Part of a small language model's weights.
Size: width 320, 10 heads of 32 (2 for keys and values), MLP 1280 squared ReLU, vocabulary 3895, 19.6M parameters.
Training: a variant of Muon for these matrices, 910M tokens, 3473 steps.
Each number is 200 + 40 x the weight over its row's rms, rounded and kept within 0 to 999. Layers, rows and columns count from 0. The size before them is the row's rms in percent of the matrix's.

# layer 6 MLP down (transposed), 1280x320, rms 0.0443, rows 844-898, columns 192-255
101,193,147,215,184,257,225,165,223,108,171,185,198,257,215,209,213,186,269,201,227,232,220,145,136,208,185,186,147,230,217,163,130,150,171,141,184,205,191,193,174,232,192,207,210,232,186,85,199,187,267,255,225,115,213,195,251,267,234,208,178,229,210,140,191
099,252,252,218,204,155,171,204,231,183,139,103,206,210,252,183,174,151,138,183,281,204,206,190,162,219,167,199,223,186,238,198,166,219,159,193,187,176,142,194,220,215,215,174,222,174,249,229,286,214,154,230,232,228,221,260,181,196,186,220,249,212,175,84,220
102,212,239,172,271,197,308,175,223,183,167,218,195,175,152,203,157,207,190,205,199,205,281,173,183,223,178,80,156,289,201,260,129,212,191,263,143,181,221,235,183,211,167,160,120,122,228,206,249,185,243,180,148,256,194,182,160,148,237,222,215,180,171,190,184
093,247,221,146,183,197,190,271,145,201,159,129,231,282,222,149,88,194,189,228,190,239,170,215,220,210,238,242,238,237,288,277,215,175,246,173,201,198,209,199,227,191,239,191,146,130,202,193,186,261,159,173,245,115,204,172,164,140,250,242,176,229,196,211,257
104,274,247,243,220,218,207,197,168,167,194,260,198,179,196,241,206,200,163,275,177,236,208,243,136,138,207,167,229,160,231,198,159,236,238,206,200,148,181,228,307,182,159,131,253,138,204,225,228,229,152,239,220,193,262,277,211,233,171,222,218,195,164,187,167
104,240,290,160,201,188,223,209,223,178,221,137,217,146,225,291,192,254,146,149,217,187,255,196,269,140,191,125,198,170,162,136,210,235,236,217,208,190,224,171,148,159,202,238,162,187,197,183,214,164,224,233,185,172,188,109,236,231,197,188,184,202,151,220,232
096,219,242,156,197,184,285,228,121,203,173,145,224,153,199,300,166,156,201,179,225,196,170,243,277,234,210,209,164,167,193,176,357,218,150,227,219,184,169,208,242,188,123,197,223,124,280,188,203,275,218,212,150,178,202,245,217,183,121,176,162,191,236,240,222
102,273,200,182,149,219,145,212,214,161,221,240,235,213,163,140,259,157,180,269,206,195,200,221,237,264,241,182,127,194,223,179,249,188,183,210,89,229,251,166,232,220,142,230,271,204,220,266,220,179,207,261,261,160,164,230,182,238,182,171,233,262,321,130,211
098,225,175,210,217,187,222,203,229,204,180,137,176,198,213,181,201,258,251,157,216,203,211,216,165,122,196,157,270,247,187,273,180,193,197,135,169,138,242,229,243,180,208,165,158,264,153,216,215,230,196,272,218,210,140,235,172,99,188,240,254,194,215,216,165
104,211,158,132,166,167,180,161,233,252,223,221,193,259,179,176,190,125,257,236,196,189,212,238,170,280,276,208,206,216,183,234,211,202,195,239,218,221,221,192,231,277,176,134,178,158,196,143,184,160,185,226,194,202,192,255,210,152,219,160,198,238,226,195,240
102,196,252,251,182,190,218,289,131,179,221,205,151,199,247,137,199,179,142,155,232,208,251,187,198,243,202,224,247,176,170,173,195,193,138,172,218,179,148,276,192,199,221,217,256,219,161,126,260,214,196,251,218,242,126,175,208,192,158,107,199,218,162,224,199
095,239,243,148,232,222,207,195,227,256,213,150,194,170,237,191,151,236,215,165,226,198,226,244,152,174,216,158,255,154,213,149,260,231,190,147,241,211,143,177,207,203,124,184,259,66,231,91,255,240,208,151,201,232,209,244,217,246,225,260,197,186,274,172,163
105,232,204,231,189,177,163,224,221,182,158,180,161,217,201,185,234,214,182,219,175,152,138,179,157,183,236,189,135,220,173,232,83,252,194,172,137,166,213,240,206,135,222,224,195,200,151,149,198,169,256,189,258,194,199,149,168,184,235,251,175,179,232,206,149
101,208,214,157,234,197,243,182,261,213,236,171,228,154,196,195,233,230,201,257,258,245,211,297,222,189,149,234,195,213,264,137,268,250,207,216,145,202,253,225,202,245,186,187,202,192,210,237,207,134,143,281,246,186,137,200,274,212,170,149,176,190,216,214,173
096,168,251,144,190,201,186,181,198,256,143,201,192,159,247,200,194,203,170,134,250,212,237,167,187,209,177,193,219,214,195,198,203,160,248,242,162,151,134,252,201,206,242,209,228,132,193,204,181,232,234,265,156,234,250,173,271,170,235,170,184,214,208,262,156
103,158,167,171,265,265,237,194,160,203,174,177,279,218,263,210,158,255,193,199,232,226,190,219,203,236,235,180,221,168,234,234,196,276,137,139,180,217,215,182,150,293,180,172,110,209,269,168,160,221,277,178,119,248,187,207,197,253,254,213,245,247,149,210,197
099,203,151,160,176,174,199,182,191,101,192,199,195,268,185,228,200,197,154,218,168,195,263,203,215,234,226,201,164,173,245,226,226,155,237,169,126,201,227,236,249,174,189,198,224,199,245,284,273,185,181,216,204,230,229,239,217,221,134,224,142,196,185,216,199
106,240,189,188,232,217,184,268,186,174,226,207,153,191,221,136,231,205,256,213,226,166,113,176,293,170,122,255,141,263,218,210,165,250,200,170,225,245,210,232,199,186,258,173,166,168,239,163,112,175,267,246,137,189,183,183,263,273,234,197,228,206,209,233,255
106,165,244,270,174,201,206,204,208,197,226,209,132,132,213,248,161,246,194,154,199,153,182,134,222,241,247,209,184,264,192,205,148,131,134,173,228,152,160,174,184,205,231,213,171,235,232,203,236,173,149,280,234,297,187,215,137,221,184,129,146,249,150,232,269
097,196,207,156,258,200,149,146,191,195,218,223,236,190,201,272,294,180,138,154,225,228,180,182,206,205,191,162,249,172,228,176,119,174,127,166,169,192,192,158,208,243,175,212,216,255,185,180,126,191,261,197,186,235,177,177,217,193,249,164,196,115,175,238,197
098,229,180,208,220,197,249,180,241,190,258,179,158,212,237,228,105,133,193,254,181,189,210,162,160,180,227,185,232,130,128,260,198,190,180,157,189,212,187,167,130,218,191,226,156,208,182,198,179,167,224,232,192,221,290,192,134,250,212,193,186,225,180,246,191
097,214,254,242,175,169,191,201,198,228,231,146,211,89,213,229,250,165,181,127,171,192,260,292,106,223,201,183,211,189,184,234,204,195,225,219,270,189,182,189,247,226,202,208,183,208,170,220,211,176,195,210,207,233,155,178,143,296,265,115,232,207,175,244,229
104,168,197,192,228,255,156,234,145,234,213,163,267,171,211,210,195,107,147,194,299,143,133,279,231,258,166,198,186,143,197,275,222,229,233,126,224,239,186,221,203,170,250,204,191,249,225,210,233,233,164,181,226,155,151,269,237,152,87,157,179,130,203,223,201
097,158,177,167,141,200,210,190,223,198,201,198,204,212,270,237,167,271,165,138,206,134,226,203,167,147,194,180,152,262,240,226,165,152,210,114,215,175,229,204,200,277,136,191,230,202,227,219,230,177,184,141,183,174,206,188,179,212,181,173,260,172,154,186,184
105,170,195,185,165,188,202,175,157,173,226,191,227,245,245,215,210,205,182,229,191,130,218,287,199,232,207,271,175,196,173,239,202,139,243,206,248,199,182,168,160,251,123,290,147,262,223,212,207,137,192,276,242,217,254,208,244,209,206,184,180,188,144,86,202
099,218,211,322,234,221,116,112,175,229,189,172,153,216,257,209,256,220,225,158,189,208,198,220,154,189,246,186,262,203,244,145,195,244,226,227,200,218,299,256,200,228,228,198,203,171,196,166,174,219,243,173,235,207,265,194,256,122,198,168,210,144,206,169,99
104,144,223,187,198,239,263,188,165,161,209,204,207,236,182,164,252,205,230,225,135,218,181,296,181,204,155,134,196,192,158,147,174,155,174,195,177,221,266,257,301,244,210,187,195,159,217,200,148,171,155,183,205,146,181,248,231,206,165,169,190,207,123,221,228
102,247,190,179,212,164,202,192,281,186,192,203,209,227,205,173,213,214,272,171,166,217,127,165,184,190,203,134,270,234,234,174,220,186,265,299,228,214,169,124,255,122,226,204,159,169,126,242,158,221,255,255,190,151,271,234,231,252,281,226,252,228,243,253,162
098,202,182,192,199,220,244,138,219,216,207,157,196,182,227,200,223,210,244,176,236,238,149,209,173,147,178,169,236,231,209,254,282,142,193,255,164,215,195,250,175,293,114,185,173,176,205,187,216,234,190,190,231,261,141,213,213,271,242,141,261,257,222,137,194
099,181,184,153,176,189,227,259,193,195,208,168,211,149,184,269,208,161,180,173,203,185,178,232,193,221,222,157,221,207,184,225,257,200,175,250,259,212,168,108,200,176,223,220,230,212,190,230,201,185,230,258,137,157,208,200,130,168,181,217,232,259,175,205,155
101,166,213,176,189,203,236,238,157,122,157,225,223,179,181,172,253,176,228,204,200,201,223,222,229,187,207,218,127,189,203,151,135,209,207,202,174,184,146,213,207,208,186,171,243,199,186,296,136,193,241,151,162,123,169,201,237,176,203,132,237,163,221,188,199
098,234,215,164,191,217,190,197,216,200,160,197,212,262,212,118,174,259,177,239,261,219,167,206,213,260,127,230,306,236,197,211,225,232,243,229,180,196,254,228,174,220,169,284,188,255,219,191,264,213,138,228,189,108,180,145,228,217,182,163,229,178,173,170,245
101,161,60,210,206,172,213,249,119,227,174,221,182,290,231,162,211,131,213,147,184,258,142,252,164,178,200,202,208,232,203,189,194,202,179,176,243,253,198,237,148,170,134,237,234,168,195,263,221,210,173,111,203,175,209,193,202,239,228,184,153,170,260,247,228
097,190,202,179,186,180,178,222,243,205,143,154,286,203,148,182,145,176,193,204,188,200,185,252,105,198,191,234,113,211,207,248,195,218,188,204,228,193,190,120,220,186,256,241,229,227,134,231,178,231,185,129,176,242,153,180,179,231,200,174,224,181,318,110,288
103,213,234,234,237,179,159,229,140,195,168,155,218,192,188,189,193,210,253,207,252,215,214,191,160,235,135,122,187,251,227,195,217,268,144,214,193,228,227,154,239,186,206,265,213,189,230,239,232,237,185,160,186,260,181,252,229,252,194,199,96,162,199,122,237
100,190,178,225,120,63,244,174,179,156,254,164,136,198,208,240,224,167,188,256,125,175,239,206,250,218,161,269,197,198,234,177,233,196,203,239,191,217,199,204,263,206,166,182,204,250,177,191,199,246,200,230,210,210,193,247,189,253,159,264,176,231,179,125,168
089,206,252,185,224,196,185,176,245,249,217,180,202,170,212,229,155,216,232,224,262,177,237,286,206,224,207,119,145,168,179,229,234,221,147,232,142,171,186,163,87,142,195,216,194,208,183,199,168,151,156,258,160,232,100,188,158,204,211,134,184,197,174,211,177
102,177,189,218,271,240,195,188,238,158,140,190,232,209,234,163,158,159,176,232,225,178,184,164,161,180,161,225,144,197,198,230,221,221,231,250,209,221,155,134,200,164,221,178,185,250,205,187,193,190,210,251,170,256,223,255,270,199,201,227,193,190,175,185,222
103,175,207,230,219,216,166,142,243,243,205,223,180,232,169,128,243,184,284,235,137,210,172,255,247,221,202,136,250,242,289,227,232,198,120,214,171,188,177,232,210,164,227,185,182,214,217,269,205,215,214,218,153,176,221,152,219,186,137,128,177,156,247,169,217
098,178,205,186,171,185,136,171,214,188,214,193,223,89,212,213,221,225,255,213,191,253,202,71,183,264,162,230,244,192,181,220,248,191,181,205,238,197,229,172,224,221,191,220,230,187,211,161,234,228,175,145,113,189,219,222,215,189,151,187,178,113,253,265,162
098,171,234,155,246,214,143,175,250,189,246,205,147,264,187,283,131,221,202,200,249,253,222,163,105,210,237,149,173,221,223,214,236,232,161,190,187,199,229,219,202,246,189,161,178,232,179,198,239,196,173,153,190,193,114,275,189,208,145,202,174,260,132,281,199
100,175,214,138,214,209,277,200,155,184,213,164,230,171,223,273,174,209,182,168,178,204,219,235,181,183,121,136,228,132,190,206,123,191,169,203,295,242,199,271,175,235,184,214,235,116,208,204,231,185,283,185,210,216,189,171,230,187,235,126,179,232,200,116,232
093,168,234,214,211,285,208,83,216,187,219,172,199,167,218,210,161,254,198,193,180,285,212,168,204,152,125,200,186,183,155,219,211,244,178,151,211,255,254,178,270,226,182,257,211,197,293,254,219,166,193,170,111,227,149,153,206,259,199,157,170,164,160,219,203
104,183,233,237,181,194,237,179,222,211,203,123,188,195,204,192,226,168,197,179,238,231,233,143,179,191,160,274,186,212,206,212,103,223,124,122,165,203,163,213,194,118,208,300,145,219,135,115,254,211,213,276,262,175,196,155,241,174,253,233,135,223,140,158,165
098,181,279,215,250,225,195,169,188,227,196,180,233,196,192,217,238,222,195,182,219,215,179,266,224,248,212,113,216,145,202,178,164,186,236,194,218,219,194,170,179,238,233,165,250,209,131,165,262,229,161,165,262,214,218,158,214,196,181,214,187,197,157,98,182
102,183,242,194,171,237,143,169,233,200,160,290,217,171,216,168,163,226,204,193,182,179,198,161,257,207,163,232,206,287,162,233,209,216,147,227,183,181,254,195,137,209,256,229,245,185,178,263,203,191,166,141,235,171,264,214,203,176,166,183,219,216,244,180,192
096,257,227,203,194,206,263,150,163,200,202,149,199,221,229,172,197,229,168,194,216,213,229,210,171,214,261,158,173,211,173,217,220,188,189,204,235,248,217,207,226,231,153,167,181,138,256,250,227,261,175,266,169,228,200,128,117,152,238,201,187,244,185,175,206
102,182,218,224,176,174,194,180,231,197,191,144,192,205,195,267,189,230,171,206,163,210,206,201,181,219,212,244,245,136,232,231,159,149,119,235,252,203,245,192,202,213,150,180,231,131,221,244,253,267,134,191,200,140,186,164,121,259,227,201,222,186,156,167,223
097,192,206,243,248,167,150,168,204,223,159,156,205,177,211,175,187,162,269,211,191,199,117,260,222,236,152,262,157,146,154,199,151,188,182,178,160,149,215,197,232,168,229,172,169,252,257,188,256,169,182,159,189,267,164,241,186,250,112,164,198,244,150,173,221
102,188,118,224,202,184,274,136,193,189,166,146,181,198,254,199,198,262,267,216,245,160,174,166,247,267,168,194,209,204,181,130,199,155,271,173,258,178,308,231,183,185,204,189,205,253,188,198,160,186,237,173,151,166,208,151,162,133,147,190,187,182,206,213,158
101,204,210,208,225,114,169,263,191,214,188,197,152,207,226,185,209,263,267,263,235,185,216,271,245,201,221,210,152,188,207,215,176,172,219,196,188,210,199,175,209,188,135,248,196,191,181,197,305,241,185,191,327,151,142,281,255,217,146,158,215,169,227,167,189
092,217,179,168,155,269,215,258,192,211,155,190,258,185,196,211,180,149,211,223,179,270,240,179,212,229,254,128,210,160,229,179,239,274,249,178,179,171,283,131,149,235,139,183,207,106,238,210,238,255,192,153,218,166,185,189,189,243,181,209,178,174,168,210,150
102,159,246,226,205,264,173,302,262,231,136,256,234,136,166,220,209,101,187,196,226,198,222,246,123,176,184,232,179,159,243,210,202,237,211,236,212,222,209,215,184,277,230,192,201,180,200,247,269,208,182,210,134,155,217,202,185,165,203,213,196,256,193,206,223
095,192,188,238,167,238,232,252,134,225,262,271,157,194,218,214,164,239,167,176,208,228,232,217,161,177,221,163,170,273,139,225,261,143,240,163,215,182,205,218,240,242,285,255,184,160,236,161,217,208,184,178,231,191,200,184,168,178,218,215,203,219,180,163,208
103,236,226,197,238,263,228,226,226,196,191,164,219,190,221,189,192,199,171,144,200,142,212,210,242,176,218,180,208,174,193,227,187,241,155,241,258,236,190,211,240,185,212,200,197,205,236,162,208,196,203,192,250,210,203,182,243,168,207,171,198,299,142,211,222
# layer 6 MLP up, 1280x320, rms 0.182, rows 845-898, columns 192-255
098,193,121,253,200,234,231,210,206,183,181,172,241,207,163,193,226,213,229,271,257,196,214,117,229,238,249,183,144,220,157,159,139,228,184,148,210,179,209,222,205,210,252,178,254,238,201,187,190,225,171,239,246,223,193,237,193,155,162,222,201,195,208,180,249
100,218,139,146,186,224,222,157,246,132,207,319,243,165,256,231,250,171,193,180,236,265,200,177,227,195,186,192,142,241,248,168,218,216,129,225,199,238,109,162,141,282,241,278,163,211,110,256,158,219,216,181,160,213,129,147,197,203,266,227,221,210,203,196,224
091,235,246,287,259,137,138,219,243,168,240,215,192,240,184,152,202,206,218,237,255,167,232,193,220,204,121,265,265,157,223,183,282,166,160,217,231,170,201,221,157,148,112,200,249,198,157,174,179,158,187,206,162,129,185,166,297,141,240,168,169,154,139,228,243
099,125,202,122,118,165,215,218,211,201,141,140,171,178,197,217,213,242,146,225,130,123,299,256,250,158,188,203,220,200,126,247,194,241,243,185,134,176,208,216,141,229,196,241,187,195,282,179,178,157,257,202,244,209,166,112,212,169,215,229,187,221,216,238,165
101,213,193,238,172,143,251,217,175,236,124,195,209,270,159,190,152,207,191,180,177,180,238,232,127,195,200,187,193,211,162,179,220,260,179,235,193,126,167,180,140,100,167,192,144,225,148,212,248,162,230,183,208,272,261,66,184,201,232,176,135,242,219,201,267
089,263,214,209,213,183,255,258,155,181,161,207,240,188,279,198,182,233,193,245,164,201,219,281,218,177,187,191,141,107,210,216,205,147,237,213,122,254,176,206,219,221,151,287,192,193,202,200,200,150,190,202,122,169,271,230,204,269,159,145,179,206,235,174,203
105,230,189,185,172,263,175,120,258,166,105,233,278,224,201,182,181,223,146,228,228,188,222,254,276,152,183,282,278,125,182,180,168,182,230,224,246,223,187,184,198,148,192,146,155,267,196,120,232,186,183,173,188,164,218,240,205,186,297,177,231,179,190,266,224
097,247,224,249,305,192,241,247,241,106,202,153,171,188,106,183,186,190,179,193,147,192,268,143,267,135,173,226,215,190,212,187,233,152,240,228,223,181,255,198,270,196,192,180,146,174,155,213,198,260,223,209,171,173,210,159,229,146,216,213,148,177,175,258,140
098,203,177,202,195,259,235,259,130,213,199,142,167,224,201,196,152,162,251,173,231,211,262,147,209,190,210,161,153,173,186,188,172,251,248,247,256,253,160,217,185,82,222,174,235,188,260,161,210,234,190,72,239,138,235,239,174,210,169,160,169,235,144,210,206
101,171,235,184,142,117,170,228,222,144,187,148,175,215,193,204,163,218,310,249,92,180,223,155,204,163,220,210,183,187,238,215,205,232,188,187,198,195,259,133,113,243,206,252,199,271,138,232,217,166,191,159,152,168,183,273,230,195,161,203,247,225,253,233,227
091,141,191,209,177,212,169,134,214,212,233,225,221,239,162,130,178,179,187,240,230,228,99,221,198,174,152,183,127,178,232,246,177,189,166,218,187,134,244,236,266,168,214,195,205,160,144,156,187,139,153,233,221,177,266,230,133,235,151,139,146,239,214,151,222
101,209,205,231,177,141,156,196,193,247,204,181,216,215,179,191,137,200,165,262,236,221,225,133,180,204,175,207,248,162,257,249,250,221,157,191,247,316,211,203,140,265,172,161,225,179,230,128,218,153,142,181,249,173,208,186,245,180,189,249,186,190,235,184,125
104,242,190,203,216,140,296,146,153,158,228,215,203,232,207,135,213,208,205,118,138,255,190,161,178,193,207,242,182,117,160,164,186,167,292,226,172,207,245,183,183,250,161,302,192,192,155,195,195,214,234,251,227,254,184,192,197,230,139,167,210,179,160,135,195
092,140,151,179,185,133,175,241,252,225,189,215,213,232,261,267,227,166,242,228,250,178,278,178,229,185,261,165,146,259,246,186,207,166,228,206,216,207,207,130,156,197,201,207,208,152,214,209,188,236,161,253,173,170,194,167,157,210,200,263,249,188,191,191,197
104,148,191,224,265,100,214,207,189,227,185,211,175,194,190,161,172,117,241,229,185,295,159,168,167,195,299,137,243,209,230,177,180,182,261,167,219,151,197,235,203,187,215,163,137,178,229,182,187,169,243,247,219,198,186,170,189,139,177,199,219,203,173,74,209
098,248,221,169,141,220,97,218,184,167,203,173,177,189,270,241,206,133,203,222,157,174,173,94,190,161,145,213,214,128,146,162,262,173,183,201,214,230,221,190,156,185,208,245,262,171,162,254,220,187,171,220,219,215,202,209,248,197,169,208,242,184,148,251,214
104,192,212,222,224,287,136,169,167,175,234,195,220,203,251,211,115,194,164,260,185,190,280,254,206,131,202,263,254,221,193,172,161,257,179,223,277,201,166,234,218,209,224,195,203,162,175,174,166,172,276,266,237,206,216,194,225,275,163,198,220,126,310,162,180
100,197,184,168,207,180,160,212,189,233,251,162,250,221,185,164,205,242,187,209,186,174,165,175,284,280,211,178,170,205,228,210,213,208,244,225,180,222,173,288,191,163,212,207,169,224,165,301,228,147,161,160,243,217,204,168,240,201,143,161,177,191,205,203,217
099,237,247,231,189,158,159,186,207,236,225,137,107,206,284,250,174,190,196,253,190,203,255,239,119,205,248,276,120,182,159,175,245,251,189,202,230,229,139,153,129,225,157,190,226,242,142,116,195,212,236,173,225,199,181,164,243,146,233,281,178,182,149,191,248
097,166,204,201,193,131,250,242,287,224,221,241,196,261,218,282,238,153,182,192,205,212,218,148,163,121,153,196,137,168,209,191,260,163,225,199,153,125,256,194,207,214,190,184,213,167,222,149,198,223,270,206,194,210,202,198,111,189,176,194,162,237,174,237,171
098,225,146,251,198,166,83,115,223,196,266,223,209,198,212,218,107,148,213,238,120,172,271,202,224,240,191,210,148,171,104,189,167,146,152,222,236,244,181,144,158,225,224,192,183,279,142,187,195,171,203,203,197,252,211,195,160,187,197,213,160,176,246,154,249
099,188,133,172,169,202,210,249,192,182,243,236,262,217,187,173,218,265,168,134,94,160,221,180,230,209,185,152,244,139,227,164,260,224,249,158,240,196,229,225,245,234,253,178,122,236,172,182,186,167,162,248,163,201,144,204,169,211,197,260,200,256,140,235,166
105,185,267,114,279,190,254,228,228,223,214,212,215,180,149,201,251,198,112,206,210,228,197,170,206,247,216,231,137,281,189,162,207,196,161,204,251,216,189,174,168,209,203,218,210,230,178,186,229,210,225,128,174,150,216,182,180,159,151,279,142,240,210,171,238
106,228,251,164,153,206,149,200,161,205,199,126,89,247,211,266,177,246,216,174,173,263,196,159,215,218,168,173,231,235,220,187,207,147,206,204,206,279,147,169,211,161,176,187,173,207,230,217,126,136,186,164,224,151,246,218,203,170,147,201,253,162,199,119,171
100,175,184,165,149,147,156,169,197,273,202,272,220,131,170,165,197,105,149,223,255,182,244,289,193,199,248,228,271,290,207,241,234,191,233,239,174,190,181,193,160,112,255,176,186,175,105,196,153,267,198,252,246,213,213,157,234,175,105,143,216,137,185,201,229
102,261,115,157,239,226,214,250,246,246,257,183,233,237,287,283,179,220,207,252,235,179,167,220,209,209,200,173,231,165,225,207,293,199,203,167,138,156,277,224,206,255,221,230,180,167,228,170,239,169,222,174,131,294,181,209,273,170,235,237,258,200,294,238,180
106,219,128,208,292,228,199,126,141,187,254,176,230,237,262,202,211,237,227,182,172,183,154,198,196,161,172,170,186,239,164,166,155,159,203,143,104,177,164,153,261,252,164,211,237,179,203,197,177,175,214,159,200,200,229,186,134,132,99,207,167,227,159,269,152
099,207,237,158,205,243,200,155,177,226,196,263,203,197,230,212,256,99,245,149,154,165,265,194,227,176,164,249,231,189,225,198,280,134,164,195,203,251,235,205,181,257,154,151,131,144,213,124,217,234,241,111,221,249,211,144,177,224,173,243,267,162,204,143,164
098,222,240,161,254,200,206,143,177,215,171,282,215,237,253,216,247,243,257,134,232,199,192,138,124,164,171,162,279,167,146,187,218,194,197,217,203,152,200,259,187,211,253,216,160,193,156,256,197,190,200,187,229,235,217,211,193,278,232,189,238,243,283,230,240
104,164,260,194,211,181,159,242,106,264,203,242,196,209,150,247,171,197,273,156,273,262,246,270,146,212,234,169,199,185,150,184,263,169,206,206,148,302,159,180,230,170,315,195,191,247,260,218,207,243,223,198,171,200,218,214,265,193,168,255,183,289,185,256,205
095,125,140,193,191,305,207,188,144,176,141,148,197,136,228,154,240,273,214,183,264,208,196,148,249,247,211,181,215,117,191,171,234,226,225,164,176,146,175,178,272,204,218,240,187,269,223,207,270,231,111,138,245,160,215,194,225,229,166,293,200,189,197,259,225
100,212,303,255,257,223,184,160,170,162,209,190,228,204,212,215,196,226,227,155,253,214,243,193,191,114,130,156,187,214,217,207,109,208,175,147,203,198,248,317,189,143,219,184,214,206,225,242,151,264,236,188,193,201,244,141,231,223,118,185,249,134,176,215,207
098,213,197,169,137,243,202,257,135,190,247,176,188,136,133,218,141,161,188,233,173,218,221,220,224,227,259,181,261,264,167,192,224,205,194,232,207,215,236,159,219,192,267,160,172,134,175,244,227,170,219,243,199,208,198,240,172,144,231,156,176,168,279,198,215
100,216,142,265,224,206,176,231,189,181,219,205,194,223,231,306,220,254,128,263,121,232,178,274,219,266,217,242,207,148,150,245,286,188,168,180,201,209,186,169,157,247,175,201,200,204,174,194,164,133,257,229,219,198,186,269,227,196,188,270,243,173,230,216,223
099,277,201,193,249,256,211,166,137,245,187,174,205,225,189,150,236,241,212,220,189,122,169,176,185,158,212,229,200,203,240,108,275,187,221,242,167,152,303,217,207,199,186,201,214,209,224,155,266,211,197,119,230,220,205,225,179,200,168,174,161,172,150,262,242
093,187,199,239,136,224,221,220,181,190,192,179,173,208,175,187,203,78,219,221,165,203,261,184,234,225,207,198,186,196,237,206,201,187,250,207,149,212,176,191,146,196,213,232,161,168,224,199,164,225,175,179,180,189,249,190,256,248,182,236,244,233,234,183,243
099,197,274,221,172,175,197,178,276,238,215,238,239,178,174,176,185,239,206,171,185,189,148,171,119,170,275,148,172,201,241,249,178,173,251,236,195,282,216,204,202,199,192,243,249,227,135,193,187,184,143,256,229,235,228,176,196,179,244,156,166,239,183,259,198
100,144,170,207,254,202,182,290,150,235,181,171,136,186,201,204,169,218,225,217,173,194,178,153,227,220,201,145,208,206,248,197,251,133,167,213,187,159,247,187,199,206,197,165,146,233,196,242,241,218,270,107,240,158,163,210,197,103,212,198,244,138,278,225,251
102,181,179,168,219,281,156,250,148,158,146,135,290,222,247,213,134,170,115,230,180,180,187,172,169,223,290,228,227,197,244,179,213,217,173,240,161,186,313,250,130,215,247,162,186,191,129,170,216,178,188,107,189,181,249,167,160,174,242,199,246,209,209,205,267
094,161,256,115,166,124,221,116,164,98,225,225,206,215,203,167,224,164,191,151,130,254,277,134,215,165,179,169,191,262,252,209,172,139,205,243,200,160,200,187,167,227,175,203,225,180,207,212,203,230,197,168,233,189,191,221,213,182,108,96,201,165,213,160,155
102,205,183,202,181,226,181,151,162,256,198,124,141,232,236,218,199,180,213,125,187,152,240,125,205,210,199,215,226,218,173,234,160,227,132,185,212,236,254,258,207,221,144,187,179,199,274,187,127,182,185,103,279,187,217,60,199,152,236,243,198,256,148,188,186
093,263,206,184,207,290,234,105,235,146,253,159,177,175,194,191,238,259,197,215,171,264,56,176,173,201,205,199,260,226,239,206,94,219,159,177,150,127,216,273,272,183,229,258,199,185,151,190,189,188,186,202,189,174,220,170,213,168,190,232,171,174,177,157,134
110,206,149,208,129,227,213,121,171,197,299,226,166,203,136,180,253,205,151,207,185,213,117,149,129,272,173,174,203,194,239,255,263,237,199,200,233,198,158,180,143,206,206,147,149,202,225,173,227,168,202,182,213,207,240,180,179,175,231,147,195,228,229,241,157
101,156,169,211,235,200,159,129,229,213,232,180,119,155,146,208,282,277,170,204,262,179,193,230,188,305,208,235,216,234,235,193,109,198,127,228,152,129,210,209,220,176,197,189,170,187,137,211,229,174,220,213,169,154,205,207,199,181,206,201,200,244,265,186,197
104,184,197,265,199,238,205,130,197,153,186,134,232,242,163,199,241,195,221,227,172,174,244,236,232,167,103,150,162,164,254,179,220,218,204,151,262,136,166,196,88,117,111,163,250,197,175,181,167,151,150,212,238,137,138,231,178,183,140,206,191,180,263,269,236
100,164,191,268,192,214,181,221,235,212,282,218,187,150,255,203,174,175,176,160,201,157,205,249,162,252,224,166,228,201,160,209,275,184,234,214,183,174,243,125,88,175,227,189,207,165,215,75,100,196,173,208,241,131,199,112,139,165,219,243,212,192,230,211,127
098,170,233,197,210,188,204,171,108,239,182,219,144,215,220,252,225,227,98,201,192,235,157,226,197,252,185,199,116,135,219,201,197,183,201,207,231,190,266,182,245,243,145,185,165,178,156,172,176,184,197,228,141,233,213,234,185,173,168,210,192,90,254,183,255
095,194,185,175,201,170,217,161,213,297,174,185,207,213,224,200,207,178,260,212,179,173,221,237,204,197,198,175,149,154,240,178,147,190,199,242,212,170,276,187,233,229,271,158,153,208,169,215,183,191,207,290,240,225,323,230,229,219,176,185,204,214,181,162,245
098,233,223,195,153,320,183,229,204,145,160,203,190,221,214,174,227,232,251,99,199,144,159,222,242,183,157,182,226,179,192,236,252,199,197,183,145,190,179,209,145,239,274,194,176,186,175,233,187,238,198,166,223,180,223,215,239,141,150,200,276,130,199,218,177
104,248,167,188,165,201,168,174,170,149,173,196,270,157,210,151,186,276,260,165,170,163,129,223,248,160,158,162,221,252,285,150,171,224,172,214,239,163,209,174,273,114,158,251,229,166,222,138,203,225,267,192,143,266,193,157,201,253,194,212,154,93,195,127,208
091,231,195,206,230,264,232,187,249,212,131,149,194,203,235,67,167,203,175,165,156,259,236,222,273,246,206,145,290,212,167,113,160,221,168,266,206,236,254,160,150,174,219,225,205,122,215,216,184,214,187,199,200,190,196,241,243,246,163,165,191,228,188,215,189
102,179,159,237,188,216,276,173,200,305,139,269,131,167,251,183,248,221,191,261,159,171,219,199,271,216,149,165,156,260,161,206,231,232,185,181,120,198,159,254,211,211,167,250,198,267,264,261,206,220,287,179,145,164,196,280,266,184,159,247,173,179,147,189,272
095,265,212,172,80,242,255,143,155,279,236,219,196,175,206,172,216,162,201,225,117,227,256,228,246,173,199,210,257,140,199,257,135,243,257,218,173,182,242,194,257,253,258,216,119,212,235,222,155,209,190,197,199,185,208,268,214,206,272,230,189,175,122,186,251
099,188,131,144,232,222,196,218,163,199,182,186,155,235,214,156,130,198,124,146,194,247,204,237,201,169,224,159,205,183,266,178,214,204,218,172,179,196,280,236,190,230,179,177,212,201,130,211,161,200,156,292,208,195,169,170,281,143,203,233,209,173,285,242,153